Weights of a small transformer language model.
Size: 10 layers, width 224, 7 heads of 32, MLP 896 tanh GELU, 6.57M parameters.
Training: a variant of SOAP for these matrices, 4066 steps.
Each number is 128 + 32 x the weight over its row's rms, rounded and kept within 0 to 255. Layers, rows and columns count from 0. Numbers have three digits each. The size before them is the row's rms in percent of the matrix's.

# layer 7 attention key, 224x224, rms 0.194, rows 80-95, columns 0-223
124:108098103094132128124186112169142155129151119094123201133153151104166181152140077145077102134187080163145093090152135156204137075124108079134151136076129200102106109153109168188114123113119105067175153082124125116105154162151127121092116106163121120134102085123121107144118099057195161111097147116101097147139120076097119117103079092145181120148158113104167136140163143121143160082178188113118150109145064156122131146094176147094133136106088159175169165106122049125093097091156129114129225135146147093125105125073096099102164171131123090117117170107121172112129076119162157207132125208105129124176105122110104105057119121141144120110155110107140124070083129097155110125060
126:157121081176134128116167143058145119090170112162128152137146088137167143163134123157130090151172102142101096116161117171098108149080112143130087099133121125097138153144186118134130155104162121128144156104144194075156104123103180087190097093145164091153168153157119143173116093138137086151161142113112155100117153104139140153104139130133100185231116125083086145132072112161131146155117101081175153144138097160143088150095086060076086093111080100142088126105152095105100130140244136148168142151085168167087063113064111101111116086145128121150124133168120124124118200051134177140159139085118093135061118177129100101144082144120127083143127135166094171095166079091148129097180
128:069111098114152192084126106178143087155080142115080122198126156144066124085078169150178130126136138180153075139175116142144143158074111143148091112145091141187124144106137165110148105100166129143131084106144068056198104059104161177158126118158165120143138153152091099124092108120160151103120154132095109141136134161099164100118148131094060075075150143151119119119171116150188113120110102072101134153134109201129158045172123064182158123122159074164132097058168157130150187133145115145167137158115096118135125128101101155125108114091153118155134154150122144102148154079185140151171102183112100110105132087116115175109158137112134141124126068133091111115136152166117218175105
125:102132129121132118056146078197113127190133073135104173120110186148133126123144178124148075153161104092140092109143158074136203118179124148083094124143134126152139121110157139155099123087140122118121221114097170089107121111179144129156138142113192070156140093062116120155145150131099139118139107106169095128122140114130108135169127115184117172068131151174119114168137157191137170140101176213117113141138132222139129160137123134150138130086155103153099111063154122059078157149117135127155174116163096145143109116142142131070071149082062172141088107154146106153147099091064125120061188105107104091152113114168097098156120148157166076105116126115133196118154143144179088110104
129:151096219120114085162177132130125127121092132122120165081146143146138127131112125106094170118150124156114145130091155071150138175077121185127106105184177085135054144151127080139129176090142147157154191159161043094155121116139084117153061118098099151139124096104169108218064096109141158121109150118113107188152165190112143129131151146155111125123111074167134090051107137139101134139164173153159074098098139105117070116126114121101144141138137127197173105156089154152165134121196100166134113109119126130127160144121070104139180141125073108114100159084110099142136091142181166117151145100118169137114114185093060208096145120082129082143184139166105101102079091118140137117115
125:151171152125160128146084086132111125023173112180151110148108130100117176143065132142139143183152157144157136162061130213109096128147116106094192105133078123136114119145075119143154136160140160154121154117177114134101048086118144131079142094117132093159172123134100152184099115130112175115158154096130081178152131113153119092123113155131088119119122119098168207141099127116186110123080151102144148130116138149106135186077170127098133117117141110152092166149131196141166157108091179126119185130096187102074179109159121163137120120171188171146079102115084058139168105100131146127079148176125077120161076133060098112120154103072174168141089082105139178142151154119150154118118
121:108177151123119107137129204116152141117113031135100075136159153120156127091116154138113163118098169106134163126078054143070127135135123129129053113105122129137144160139109122108125099170165097107136125125086059121145149132107184130122094163173148122135142116145104144119110077110188185151131071101147125162143158207131116154072149138108112203096115148153096130117123143145088172046183126182119087141132118155054204133098089130101089137108116159150085113123123099114159107111150174163138068110099202089164149143088148121100104106054166117122157122105068109129099183171116129124138107085108082121127120121162077127101157146156195113065089101140084163113115161179103141139152
128:117081242059156100123161084089151127100133125096107089167190099106126136113041129066159102154080150107135148139151144120093198115160165087117090108108152149167140131198108140111120138121184101178121123150154127164142092106132123127099153101118095123128139155223124142149077156164147157165085110160095170127139120150148117184101127158177192138150151159145086195116148106092142128129192158096114132119154094158101124185102122115127118140131109125117122146120079116092144123117120131138062167137085121185150156125091131156123114119135083106127073122125130205067158069084084111142100063122129122125153215149104150128134131131082124187101140158097083080150139091168101114123142
122:108121178167107121074155142175177133148141177093184167142183075138148148101064107147127155163103070213174141131138136156093090151140127166132142114135168123102058096148098112090140131137128101125135167113108124079073126199140148116130156124126149134107110120130151146101134116128075123116137118203146164073188123148164125196153188149124061111138110144144093132194091158133111156110165140170108093130141154120092162089187102138092205113164137154067119112133137129098093118142143050080175230111098084179110076125133106161165113134135129118101108073094130137107146111115133112177075163118092164100094177119101066141083156142121128151125152104162088162097137136131115109114164
125:130088106118146138133112085159124119146118173154156106202109125132151151189095119088114143106108089147116144157117086102156113112166186071113113118170140106088082210133091174127138112126150169163153122123181158115126152135152107157173178075108151059158165139112102147117097181104155125175178171093116142195185094104166144169065116092100142144145158178111131093140129080074104091139119100129143150088110080099131133083134132127079137152179208170029161075165039078103100192095119103132101145105119210135172086124107097110203129153101082089162116120113096116146131153118151135136176127104153117121119144139123113134162130128097134112149121114154106143108189133116127127132081
131:128136099103173115104094111137150093150132154052119128103109095132075118198139150110083129086123133127146123097093138139144136134087167157150168115132117133092117130193076142098124174159202115141088117118165137081060104080167149143154140063138096139155155147148144113124128112096153126126114142066183168078072112200073138150131069188107159084103061063136116124150143113154165134148135134149125137150146121135168154138175093126135066152122086136126146103069171100169123112136148122182108087156177107131094124137099093149138111140114056161114207169096137064174117141075147132091120198113157141122120084154122178104138060089150150144108156158031164118128157096150104120147105
124:176119165152144159137123118068141142101110108164181116123128112089142125111123117097113154153097079160106132067177118163153131153109087124112085195142142136181146150147131154095076127202144101109157157093124128133084137157099094074111162130093134081109115143103109157139178084096182135135151099169094129065130102164119108099175148066128117099110104096071119119092091105152126143125191129158105147125143108123127096100133197142115120163205178119153110127082125087080082107123018152133091161157154105101098210128134144122107139147124101160082162063122103087123173162128164161182134112081144115092052164051162098124154114162116194107148127109096151132137093075148120177125109
118:118140130155130098044138129131176167158110146157118114138134041134115110130175174152122096094092153116127042097102137166135123128157084129093078104138085116166098142099123160139119175114100147177094069080118147142137123118132081198166149134092154139148060105149173205086075066146162156131092132077149142161131141103131189169113140129136145153158101160188125095113102158115133144148127115108080082078142137109105101118106082144143093128099113121093098154169132188162127121059039096135070129152143132075130069106106082139157151173138165147119172170076101144096084134148108152141104141109105130155092115086139147165093148095184099131124149071104097089183160073133083123132106
129:071114146145105120191099158103146137086222079161153051137146176143161163017183181135113098135199123133105123148127114131091155151129114131123135096164104118153095148117104113099148131113056125112160167160102145092069160054142069096072136082117113152109071150122072163144138138082157100049105161089060163119086102197112160112111106149168092128138196110131062133060131154145130105163176105110143144075115134103115139113147174061130104144178129087133155132129101123112076175163155130153094136099108141133147148136156050124109143157182132183133102126148110094103112121147133120087133155142102154112119158129114149101127143177160147121156125109130155098105116103130156119114133
119:133121097141164063109137138079059149136119159105152125176110181141088168096139076080146103150208135159075176152154141132203096154102074139107147130101114077121134142106210175082169107128137126117072120144132138124076082166120127152076148105148147133112122099135153091102119084095201112121090164082161107108116146123093181154105105088174112120084116150103112098098210099149092110092142130145170141166169161185110185153175132089132085109138118131159126108129044107110134150139094110141127143133111076137119114151136162122134111079106074139111160083123094093113086121226094156165109173162133147106141169130191106062075120119121134130144095103140080107093114087143129099129152
133:117103091119124108115133196128178094099165146111147128167121166115177144118149122127144109135103196137113204123092082122109135173135255125083152193145108116138116117094150099129100108153125140089124074127091159119095132134188158088111148151137197074127154048107126085110155102120082147134137136147112182125082161120107121111105144128091164077161135049081110191075130073135162123130167153170110163170132128093072162145070144139091184136132129161111182100120183105194135102143157163102136089151183124129112107094140078141152177130139122148093149158097148127128154060095087152114081109086114109086086094064132113081134109138112088144154141126150090116083149146159122150141119
# layer 7 attention query, 224x224, rms 0.19, rows 81-95, columns 0-223
119:197115109138137167091148147136158096132156145109096082120130010098126167122109093097096143164149130203161139131166130081113115121103151123155063077126138136167147142119109162156139158168208130128116115122174133083150127160123180057086080159106075124111074129115124145081130115170096150158173110098131095158150113104129166154130081162137079144189120139084139099050111069149204176136133150118148105143148143136140154102103076073110083127144111138085091094069164060118088176101135101140116064163119109149175143134091109075148141120110107137099126124133190140150110095108085107127101133086083090101123081147112139105142111131172127146140121092138193149153142120070159150192136
126:143116097114199115100099107197119081092119116098076120140099103124165090097178191110154125120122109171122124153100119138184156140086146134146187130112108124244205135146104135141090136108087133154134158107067105147126088079123083142102117142130101149168162171134170150140079079100190127159109157126098147121110123174107132161160127138158097130057163123154111087102120133115152096135221111104130155136116160211145164108152170104112128107102159133194121081106127139121147153097180204105170105162141148154159121161140142126081066155145125178127140192143138111160102113127134117135099172150127084132095088131127085132119108148125122124090037074114136123113128212119121172168149
122:122152118079143175074162129178134109183085130099053160171116122104128096139097108187098135105172126081116153080109154066127174146163151164095120111132168171071173125128145118166118110095070145129097177114107202079121133127118149146103075092069070074141200108051122099120151117113137062139177113137123072140067109174144139164137158130097085147095122148097148103123124177071116130166096137150111061167110124141111120166136138169149098142136151139146175162112071114109054172109143136201142110103159153088115118142132153064174122162148141159153115127130099102170160100081121114126101114130133183162112108169146078115089069134115147138152067178111128168145093113148144127132140
129:114157162127161084154130083157069166148086125132111087070092092122188087152115127105162130116152129127194113110072126081112153144108091159152049127094142173169118158175120172120106122130149145121097159171145185088120079079135093123129111105170119136129091119148070106140053082085090185139120108160105176134143124135128130133178081094111123136139165072182150194102181131095106164097129138111153109135102109058103115128104114077107117120162123116123150144152090090098100112133089141157150070161155161179140171135073113190096142127099107135087116161133092087101131159059107105043133107121169171110055169108153130127092154139161151076189101183120124090106155111142141169124102
121:171125111116145081136147133164121135107121135144122122079127106165151113159103053171100134096158157105152079169084140168089151139060088140064194123144125111158117131130082116157120202146131157144151161133094127151114141130167119114091083042137126098118133116135128125137103102106073134174104165108137104128148188137146175093146106212117133157167131140095154123157106111157104142035121135054131096108121136182085157138101106162130155145086148129122108211134117154173119131132123124179123148095074120122146187135109105184166060146160113130106118121096154128176158067098179187146077109120163116074110122129067192121115168074085197156082152083112142146145115069115126137160105
116:095155124120155124091151100177111166177101100110134166184146142122162114111134138111041083139131161175158132135104061166109149125170119100082075112101116115136145165194157142070199114155145166114124184191091127154133121099067181178168125168163171159106131120115111112113130144146194130107188092117088119129107131191140173113078173146167108184203113120159147152181094107144150133075138134111141080158167158133125140129150080143095143110145108181079108082148162084140156099091131203088222109069128155144096120129115127139152116120087124096172093157144110138120139147186176177149127083094128106117137126169092132122129122171130181145132116086123100123156077092114124101141093
130:116122130138123121134158082085055146102091080165115130163131049112092143111111074101149125121162149108117141066104188120127105198155138093106173135111092139157162113140153147105125101142146124100133102160079138137149179162104102128092120111124113162184166132107062140136110107105119231130072125163144153114114084124130094160076153144144140133105159139145130138129083090138095094162111152145169119106095128094136150085111101138129122123125127125174053112091074147141072161153114162197100144157142197145070123110158135153139083163048131154141166168097169212100164096124110140141116161133128101060154163108101152076172182168182131112164168131063136160108062139176122149120078
122:141135072138185074109162165117117128109145136081121111123154106157106168122157124151132111158042080157138159110113115151150055099152145121088100091133139154148095109157174104157109098081084146149216149121124168141083154205132150102143125103132098139076067145100150123145145204079105159149114105160115157068151124215104147161149159098143115159119139133097151148149173165167109108175128183099119111141120151121094136137212144119085121175134116181147080130134139157099136112188102127115119175149114060204164072146151103150149090135096135105094153101121104114142135127118175169187116091141107147157144173163117144091083124078132091099072122228152146145143130131127106093175132
124:153092100075108113166123143108063148152144132109164126127090142151143072147106064125134143184096084136168165140154144063159119078193120143156198136160139134130117153122161146115116081141125151142160110165142167136120126117159116137116049180126142134124143053173153138135128150108215150193102176105084151208140115079110152125097120109156154116115170106077188096099089217164119076119140090117123098110170108154108139084154075088123161179185156100129083127096164105090093134123118099164080167127148132140148082053145116174125147145111137100156181126090119101143142171131114069148135098136119148133119083076115157113181170179156165176176134119085157102113101142130126115168129
127:134125155141145076042082138102149031131148097071074149123092125149127102135147130154151118156109121101170143115152119109125164097121129109112182150123142068075103114173125158105148176126176121103015164163126131083055122126156136141117138098108120121154072150148113099200137111125172101113100172112207123099112129142110202144123142143078139107144089150146106150132135114095158145131082084114126075112135108097114129131084079161152074135109137140085136095142097111171165134176160098083174100197138111086139133163129122123135129124094091160060134155134111115115180169138134122042127170110125143158143108096174132107039146110105120170093146092054140102102164164171149138140100
114:187170170146162036156172121086178110148107095149146125113114107094119169144116098163111183079152075149152092144145083126143148136110125152165107203156194109175113091163122129119161080110116110083142143103193133126174109196101091143114186101151143105111120147061058126076134130157181179139132087087064149109109122140143158136095131122142096164122119095144130150099112090162076095130118120115138130144125167078119074098183069106146131170099161153120131116087158127152120127147129124109145190153128101127100123104121128163155146085113106189106214104157109118152140127141090117164132195113121151079113081035137118065119155148146156117150073108171120118173154141118141183087159
116:152080133169130092093185186125094162128149139143120124100129060131118141101126087137196092158125098192155187160150174097122125173195130145082077129170088165083187178119147196121143068093118140108133087098089095093143106074157086157102110193141111142123057145137101076085101074153128104136082151132111127142126104100112174132146144057122153148075086135164107125156113177110130119079125136143130114127174152105104131157099135086137077123153119103120143150176127204162157094051102143168163104153120134113117084113145126081130122137139118171118028156109143180130103166159122155093112185140155162145092068115110111170143132109124099122105163095151167164135106128183118100151109
123:095125178127147087114143061058177121130128114175125108154126181181164174089124138171162114143173134095125100172112124200110154121118087117092070091126147105138123107117133120116140116092135147109127117100124111163098119110148129138096225070080203108124127152128132160131111064094121088156117144121124163161103091164083128106123152112168163082192112164181082062072120153164072141083134098147158156103082150133086119152103134037096132128135130147089149113175158094105077149160111102172111148112144101166140127124091101106146103201128087142139113114192112155134133075152138094164095123107097149139152158134133176127130139207133159141122090112165139072177117136123205195161116
116:154154084086127122133099155146154141137081155180171105126154100100110124150175108096159114124189080093119129104108101098124093118087104072108184131090142146108130131114224119135114095157169141131096079139130166118138153118055115149124163118142065138132126088089092147151116109082156109151152168110162104134114162142121133159127124145176139142115129161117104097131127067212076131112152138129157138141200144148120082109127090129168095095131097136059125071155069160117053132164152142137149090130116140122082096158150199119118084111169115152108175075115093093150144103203066138072094187143177210146065177122158074118132097180109132130124117143178156106139092144117138116149192
125:168118100145130105153123158141151124099109166088129094151093111058140162089089166120062143093097127151127121115162155132139189138122142141125126163093088151141126141115170158127114119170120140155050127131136107174088171124183145132162137078082200111140112037120145144132107132162132169108148071097071162072134069119208099117119156151106095117168112093078093162087085156106102124142100097102096123187160147101061164139112108100097161117099179148125201104143122113159186127182153093161099123048189159125174118142136175138167109142201134113148150133061090140094144116119080129128088200121116112138111171095123166076139128134086099100122186146134115140150162133143142105079127
# layer 7 attention value, 224x224, rms 0.261, rows 64-79, columns 0-223
109:129203155102147129121128097129196072096187106118109097098126155144153071145106132117135093117113072108117054145110128152105152107158148197100113144136130217130146037155100088097128152143121119161125132132123111147142101129036192154089202101153135128084172105133111167122159135133168093110105131104109156132191124106151164130109209119107093156142100075131125082170134120139136145121082114082133138206145192141142111140140128083101092099098163141124146102128085098183146149100112129124112188185158177091157110155149134125138161129096109115153119199168111154130145127116096102125205151083134150181091121142150168127107137085093099108165151101081180125076094159125178132143173
113:079161142158139106139152115131117203168151117129092063169113147109114187194158194131195113078115150100143117137084103131083082110116139099142166120111127151140109108137149088158146143138073102079104154141121046135074116116139120192190110149095083078129105144134171086158108137164168150200126179144110069083136120099130120132120130105168111159116117104128126096084092092078068136131146129139110064185113089088068149091120165120158151157087119147118126091143118122102152141060129096067159110070158134123121146181110125105138114129135152128130064143129102162129144127085140148153185152136126125114086166119105175136095097037085175107159127178086149138134155163061170164161140
112:156102146132100182171156122109153060086140130160182123168141104130071157128121174118076149160144130075100083170103133149162174175137099167093120210046123036122099137154096124128194115220137101195157113126192086115138128146150115131210143141139155157098090078110127068064174169165159108087134148115101097112152112158140147104115151140132165147099119109147120148165077079131107107147153132127127110134097127152105127147120100099138120134125081109104113099142094110068099113143118127110130127149136087142146167120057168138147097089098073097166126101128135097114117153115123164157152175157117142147151216097118131110071170127168142101096101116177147149077175196152140140086127
112:112135083085156129135230127144109140138164136115154158168137148124139078125138107133183187088110204115066177148131097134119124105039151079131151116097123101096139137048138126140073088118135134108164118145100130106127121157132124133169082094130080165133129187103076215105134162165158058061116096071113166132119136170126130118140074128116091137185125177107151112094141128160106165106144110093139128128124168132083100185086121172162143066131175097108150160098099114122112144115081114151148183154175204161140177097128151172160120138149151101067146117147136138148155123069163110112086136069178111115144156166120172165094139112104150108149154104145174111118148126164182161129167
108:116091190113102118125163094137164087156106081170133165126098123151151135157121075142144153158130129147138174146057138119125144122061155181073122125101115099087104078164138127078109114157137081118139098141130141129091100120150095074164136161105142065103116142130059150153113076151151106168079147097189188093088187053097148126135117162139136122143114130143177139150104115152154158113144170092186110060092141123148163173124115102110157140094099127127090117146117144169076171132112127101069129071126096093122085137042117119127148130072145119113100136196205120205142125148168096148121132189146097200128161125174163151151132104112191164153114091206138156120109155104138130167134
110:118141117147120156122159141166133112102120119069044133076125143203206175107133085177118118108191134110194119182110114143194097061157114100109119161166132073115131132154210104122143158145130147112072163105142140150134130100188128135151152123180083090138131170170124105134114092133114109109172044147132128103148104155118135128163116156104154164147107105194154110102151100167113134128149087087084106095163124131131123089147125092112174153123107084099112069185142152118109114178103106040129170160074135163136139086087180135128146167172059164159112124079147163086140144122076117125078088153171080145091124114136161143148105119092122157159138158138094105114125192148138128086068
109:166125143133101155114127172114115141091167064109123079122147063141088126179152140088146152090151143121117121160080135104091071146095057130155162117126185128114124152094145075099151128084128105151136145103124097084174095165082115116165109135097110125134105091118156128138208114143122141088147047155063123169152130109084125172097133100143162142122167137092146162179172185159135150155122111060087154142104131119090157180112141146149135155149148180174144158133140118130187141163126104143104156078075131102115141134071066131210160095159078168133218164101069145163114106104167098118121139154144109158156105117162079107152134113133118061094077136095084162212142140186142109131123
113:074097130119149151166196097124150137079042142103114083121124083139195072141158183114126092158113112136133131122126121093174105111079119150132156129127176093205144047130089109153105073131191191138143151084153165138077126117138130080130091082109120163144128108124106113161097090157149130166082092114133145163062149134158094168130141142056159078131171138155079116170177145121111103100154129153123116145137145168111150132179126156158141169193134106160177120158120093081116127142107198070160106118123148131150140095107177118128130094117133143148115073120124192148103144147120137124093187157177161139122080158104124137100134070125159122115202089112146136200144182124105135049145
114:118128154106151106133087063141135152177116148092159168113145141164099117064135140093070104144124158090064209105107153126138092182134124115056094104119118146096119111134203116130090175171176134109096139140144098095094162136132183123167108164141139077117112143104141106044177066155172150119093168099060066104115122139115120098147173145193103072134127135151177103144162096150117097165126098096147125129129111109104107059096115126207173075156114140132157153152126155104115160096144177125129142068111160104141138105167150099126130140158055143127071145178080172100133152121115147160103142096122128160137121122039108150147101127170117196163137119147184125162102155114113146171076
115:143128157116105091187058101112136128104088074180117151140170122114100111087199176110157194155099124103129141170141086155076041162093171124158158125123103194097146101127150105153105093146150084176123122118154121026088126085103127128144098171127132150095142149116155168129176102141217100126165155116106169126179171158150141117183149086150125142137137129131120122140188114082119094133134177177131133128134064151176112156085137156145148162060170051127108068132159123122167117151167106168118133145112158119110084088138156088108164130150167132119160124115132109087161155106083093108067114142141096137116103136150134164153137101184159163094096091094132063086091101129159108096088
113:103146106113114157150147134093145186122143073231181167189091081133125108111186118103143104130111099184166148150102156080165062074132083085118165179110113127138137135170088197095155169122212108145102157117047213110153125164180138110141116174096113141119109157095100081138137162121111078177065123148112166181176107069133113157165185172127109156131136077148131097116085130102111102093121123107146144120140088134105128141110115123096142161115053113099166078078103157088105120112124149126181141164159143098126140145153119136124102150099190122098102177112140146140122176137121138112105160109136128158139081106107107143144149124084152108159117120121103072204155129179098100098104
114:125121030089108122150117164047129172119115132096143135156164120148129112174151165128148112105115191130136082159088160132125114120128155126146089121146067148133159137114119168113105113155078113063193165164079115107081102081163153087137146157146116147093141124149128097157103108123151076132078144134152155127198107107192175142097147148125090128182127155082084187132143107183102097124101155150120118096129115204143125162163149150158109119186156110125154133164135182110141027117099082193148135124201099091138123187108152072153126122121136173195116114083134146142153111102170140142115122086132128097135149158181128176158031121106087152132087114125084135069112146112091133127093
107:113189174151118154110142159140180159095078108195147159149120067105099103112115112141164111144133135136123160093105111154166144112162162125158157092119074170096148156128133134081151109191184206129139152138096178123109126099087148113051097128168146069123150139108111115086149123173158136111175131145136137121122105130177109117117089070078152118098110114131105183108158145176114171166070118167115090173130114117104191110164185099116140123177093119169116112179118099109061133087108183067096099147121062142169141123104086095154168106142136102101081232127174098116062136141151118077162105137197148113131142157125156105150118133135118161076104120149143115090097082071110100146090
116:063076182054120127117154110065181131135115178150099140118172187196142122146114118098152134131120099149126104104122081092113150079120167109159189131178100160103117120175202100131186043154143130074190176159161115130140088107100119135087116120079143161190107127134156213143163120102103130128137122153093075163202129095121130123127122122134117146106124137080138173119096145159100142139138135142064144075158141092164103102109126115123112113106122130139129116140123177208118090120162125135104129135091134102124091142136224132155128064114143132107116128116089144167138133094088142056144186148102148087111076111125148111119133191155127160103089157129181084180162171102094135143173
107:140168132121130135106163109127159133164155109103179173082185197104155165154095125158150130144184126138161134044073082128133093170076095104177146126152159173146143145122117148095135190152139110116123116119127149119122111080147113155112186146131111127147128125157158080133151112157104105053118113147107140132051151048173147120132126193133160111131108149139101123123053155108136137146103099184118119128156130119152129098111137131164152197153180148122128071184113112117065131132090192140074177163141162174068116110113089089094099111048172098123120094145149085123152147148141103140134076138135172115079102118099210079137158102186121105129069116190133177166112106134143118091182
117:090165086098160093165103159164102122152122165177097109101164113121188131123130130078086119112125107133110140096123133135172132117111156160167111071140161168156045090148111112143142078089138137150112161131134105127106078133171169163133176090109193069081111100160144065095135075151117125107168076097127134117141042137112153098163119121115103114151143117128108180125139194221131106101117122117133152095126125103144153208133124178129144177111153160144091119163065107131155085099110138114129104135138115114116128167157196152147101127185170126109059116144156070134189151103119162157118113078160139146105172128131104124115103112189075068073049148149170116197165099114134163108163
# layer 7 attention output (transposed), 224x224, rms 0.225, rows 64-79, columns 0-223
109:104121122159132096141145096112170176143125174129112084141183181154145134184111132173129148128123098114137126096161159154149111201127166137087125114131150042165119141147147130122113061106116097109128120115130134162070144093166076098114163125183127107104133166112175130152169164117169150117171109136124132101188126128228131092166096207140122114127113179130137188040134150101111123105085123081092131106090117150102173184106115110135128163157151116124152147089133093120148127187125140065152127131090128128067126110176137107114108164116156069121141130096120089150117163183073094202098106111112185148154062087046139125160117196121138090135157174194168144103098150089147130122140
114:152115103093129138107172116072153100156086161103125140144158121107075157144184085123087124128166130148153102170198111060139120123089082141139159159137123163118128129176105156115082126144151120110120126147138159098146157113132089117106159149121083114097114119042106148138182122167116075149135048072141139131180150128180143120088195124086164154131178180117092138168073172180105108134113115128182163109191091119119122120114075145071096071121121067145094097133142108115202125124081160176137165156164124131088113164183104102083164124139134069172082152116150130158085147131107090130111123184041123137109169172142090153137084112175082148133173125123126117081080092133159117076145
115:103126094131135101112205108127145132086075114143122105140099080103144089088158131152136149190123127119075095165142148135106179082163160177156143109152132153150067136124151116164158184077171117123080092074106149107115130185124109129110145053151089145138153132111136088128104141101130082134093161143118149201071127104156120150171113107048140183111189162166143112130061092075184170102129118098155176136129125086130141140153132167144180137067160126123098108142117120161156130112140121187157151099053149170103153175168107120141116094094113169097117120106118172093125106107138125116172094113132144131111072110064105180112129098170143093221141096109131185151136129064093165140060
116:130088199141149076086116141177136147117126170184149105124145144092088158105151154081109077117133123091151116113120084139146116101113142115131100105181120092135109155094068167193105135129098099103075087164117109160162140127127148112094125151067096106084160142158141104124119121072119139150129094186135100086117173144106107150113097151166168129167165191136131105129165107152107128161137158068139129107140187192097121112126139155129104141159097185198179102158147136115121074159116115172082158142162072164127022175139151085029168136195100095075142162102126070130170137163131114098109140170099149094162118092125134092138104146121170132142120114116150196160076163096152177115107
108:133090116102150112149113154071114163121103132086103119103154147083145106078051145108142154072062156114157107118098191189134154089103142076127119100109210104132099185088112136138193101095103159124120128133074174098139105107161078154114181139129150155091190178128126139127129100130131145140118111140110105152107116075115149160096166114140161106076209093124132157198123103067143121171129147103114138156106101142095094114134142117086068132098083174103127129116095103155119120126075129162182104131172127102080135124116089144149140149180127109146110035149092177085122179165128118084098117109177153176175101072089142170092163166129088108124098164094141077149143094168134086070104
111:105137111162091140165099130149120140112146144109202131076150154069107083127049154096146129184096131177081139165142145119106132142125165105100139107152138182164118079110124161163155128104144100124179124173070078063110181104134086128141184103141117119187113089116108138109096144123137162139147079101102118117114192135130121065157130155131103162132102132030105124120139139199136149090158121138195135198116153156121100163123128195113111156133047112084091162104113105087190107101113124119105076138158173100147126176130145123167182077130146124135120126056124143155187104114093116172138186130117151078185174091089152097141162096113146169178074136130087092107143123124113117159162
114:149148127109192125130130128102206101166126157076156117107080107080172099175096153098136135179126171130136101120150071150056125089167174097166116132076116129126159099169116104119094162189111133114147102147103078114117134158175105166130151120084152049117112142117150077133107123077185139200113161103159119160112156026085170113143118152136132172133089094071129142108110048133158199100091129136122149105145100189150095143115141113153128143047129132125191095108165153135149108135110199129137187121100190173133130111155152106109135130109136145096086171206112146084058119136157128166118155143114118140144177154146149131106118115137111159135143108155164169158091166175137140118098
116:167131134166100122103179113081068126099142129097190154152113166084094090140185147170132114157072140067161129185155116102170097131100095145092142116131129128098141148121118172154089159088062141133120144112171093098116106151107114140164182117126128110194145150115163145059179082084175101079120119160095097098122166194114192109125104142140091110157174109070109151136115164121121118134071131128147127123136117139151072150128186082085111119132137166150155152164041079186151135117214128145157099123149129181159110149136139131132120113091093132094143181165159144104080143070107120130101045146127117152199150090139121121085111089145164092105081153118128144067101140100110061149143
119:141173112090075117078168156093139148167151093159075144093150134085119182143107118206157136137076163146140121114123127106171173161089126114173108097094117105117081137178166127117162151133095097132124057154131155088091119100094104070092150145089093147151108158155147140139108190114092099124134160051129161148102104111164106118089132140134132106119156102056117107134217137109125144117186150107212119093135200160138105103128141197163119106102148116144108142130155154153100066119110098078172151158155145123132133117128160118106121124114129129113131168192144113196159121098082133099168107082033136100152105121121075161161119073064102181088120144121144139131128103068076081084126
122:173085190136138118081152152161147069122157100105145140103128100113110130161132130170096118116162147183160152109096182157156205120127141100174143093128163128152188153091141164081152160110129156099104140116101141151105095122124170108062119113175113110192077096144123121146155119155148168193123137143091071141190120103130108112143117111134147144149122092105115167116158124198097140131138056152078111083169096068115189157136156131164111184136110188105126146128133162182112122100079135125156192103163114160120107124156115058095101078079121052163119102125120085087132149115135153131141117186106079097166113145031113055099117116078116095125165142100090125137139113134099106119207
118:114149170167105169117110088158085101131172126114101232101214138141101105093133145071142149129155153174108116105091098174154131096145196169146141087082117127054160142115135142164098150165130105073113138099167126099096120089147106077136134125105170145098171146084150130077133115134146173069075144135125154155136142130127156124132087072131105206074163089139135150111163160126135127168083150140154139124139111138084111082088188135130113121113096106131138183179162151117136113091028151142135094177091145150144146179144113133132134169116063108162106127077153098145104069119140085169112071131173047198116104112132161129103125113103155122112119143164157173135138155097082149090166
117:172157152167156121150126161182096087146142094102115130073096086058117147113140097059165211169209068124161093116106165119135063114140064145111136128163100119104162162105176111154122164091145086175155105137155142167202183175120098081178189141107141108099171149129096158135124117072118051183130129172132146114132065129129086115098137117129140124085089063150041102111122133121122094149111108137152134075150106100134124141137115132159138076102082103134158132121148113133134138114108134155094104151103056144142123114156143145177072133136155070140118167111129119138075131125108173085132168106098111173136134107073133092120187105131177090102144208095136130132152145123152164122165
110:168130146153137073166115109129093131109147072140120111120146127189110162117177107101088210124079101127090093130165097101117162183122097092067081086144053131207137101143067131159136113128155113059178149089147119093183168126164106152145126154130131123127106136174123073162157119094121133121135138119132160105187150127137194083162183164099101080113131100188140116150140140135157081155057164112100158136122109168134172104079099133132083149111204160057140123147127136165101161132061081135170152103105159121128150122150103141136154120084112144088099085159107171123155119115166170156111109157094085149150104170164152060161161137070150130110128093113139086046130124128103086122122
123:116076119118131149102096134160183108152087133123114140141130158094110163139063073149143124166088079122101103124117105172147128138123069141182133170087134111153143125084134194170123103093152158122089107102143145159099070078094120097147097140175152153198097186124126093096105104145091148111151168097178113112130109153146165152153105147115064127187042097151014089194133158115120164161140070120109100110184090166146099084092112117136153069149190135111128164144176082111062177155163111190115145119132113151100151109100114110151154157155141146208075136083101131125136129129157142122095104141115138146168132104100142128107113108110089139148150139182110186066138171128100101169101
113:169083150128107169155096096048073165164123159130152138135127069131124132072112112124130070149055089113137055142124151145116132128148154151092110167106144096101117172165109184053169123139186124111125090139103092103172087156153107109131160174154106110099163109120112189128134153170108163099144150053185142138150128089099123064114085096155078137131085090237146132197142141100170096126161107099137130145079123139094136120094155161102183134087101144178145138107078166093159128136069135116143100150085101197092148101144114156159164103163153164156164117133143115099090138152152126149091126174057133083155128144126069123170150165100159111156139149085167107139128127091124102151145
118:160066136101204104099180107102174172086153146114114198157074099169126164073149167094132093107080105112091121136128137126160150149104127085117099152205146146140104120133149072178145137140147117171164108115130106088146135099136113088137100206120036102193172134135131181159133150171152122091112124155094132109181113118064106094126189128130128107110051113134133119143123091088145122174105130198126113074132083118147097098140068120106190101140078138105128143184164120139128188142128124068109102126078111130180125176124112117142115158073072130135113167083104104144091144168147112106156068131115171144160153096128158125140142143089085196152121177130112177111098121153100088116099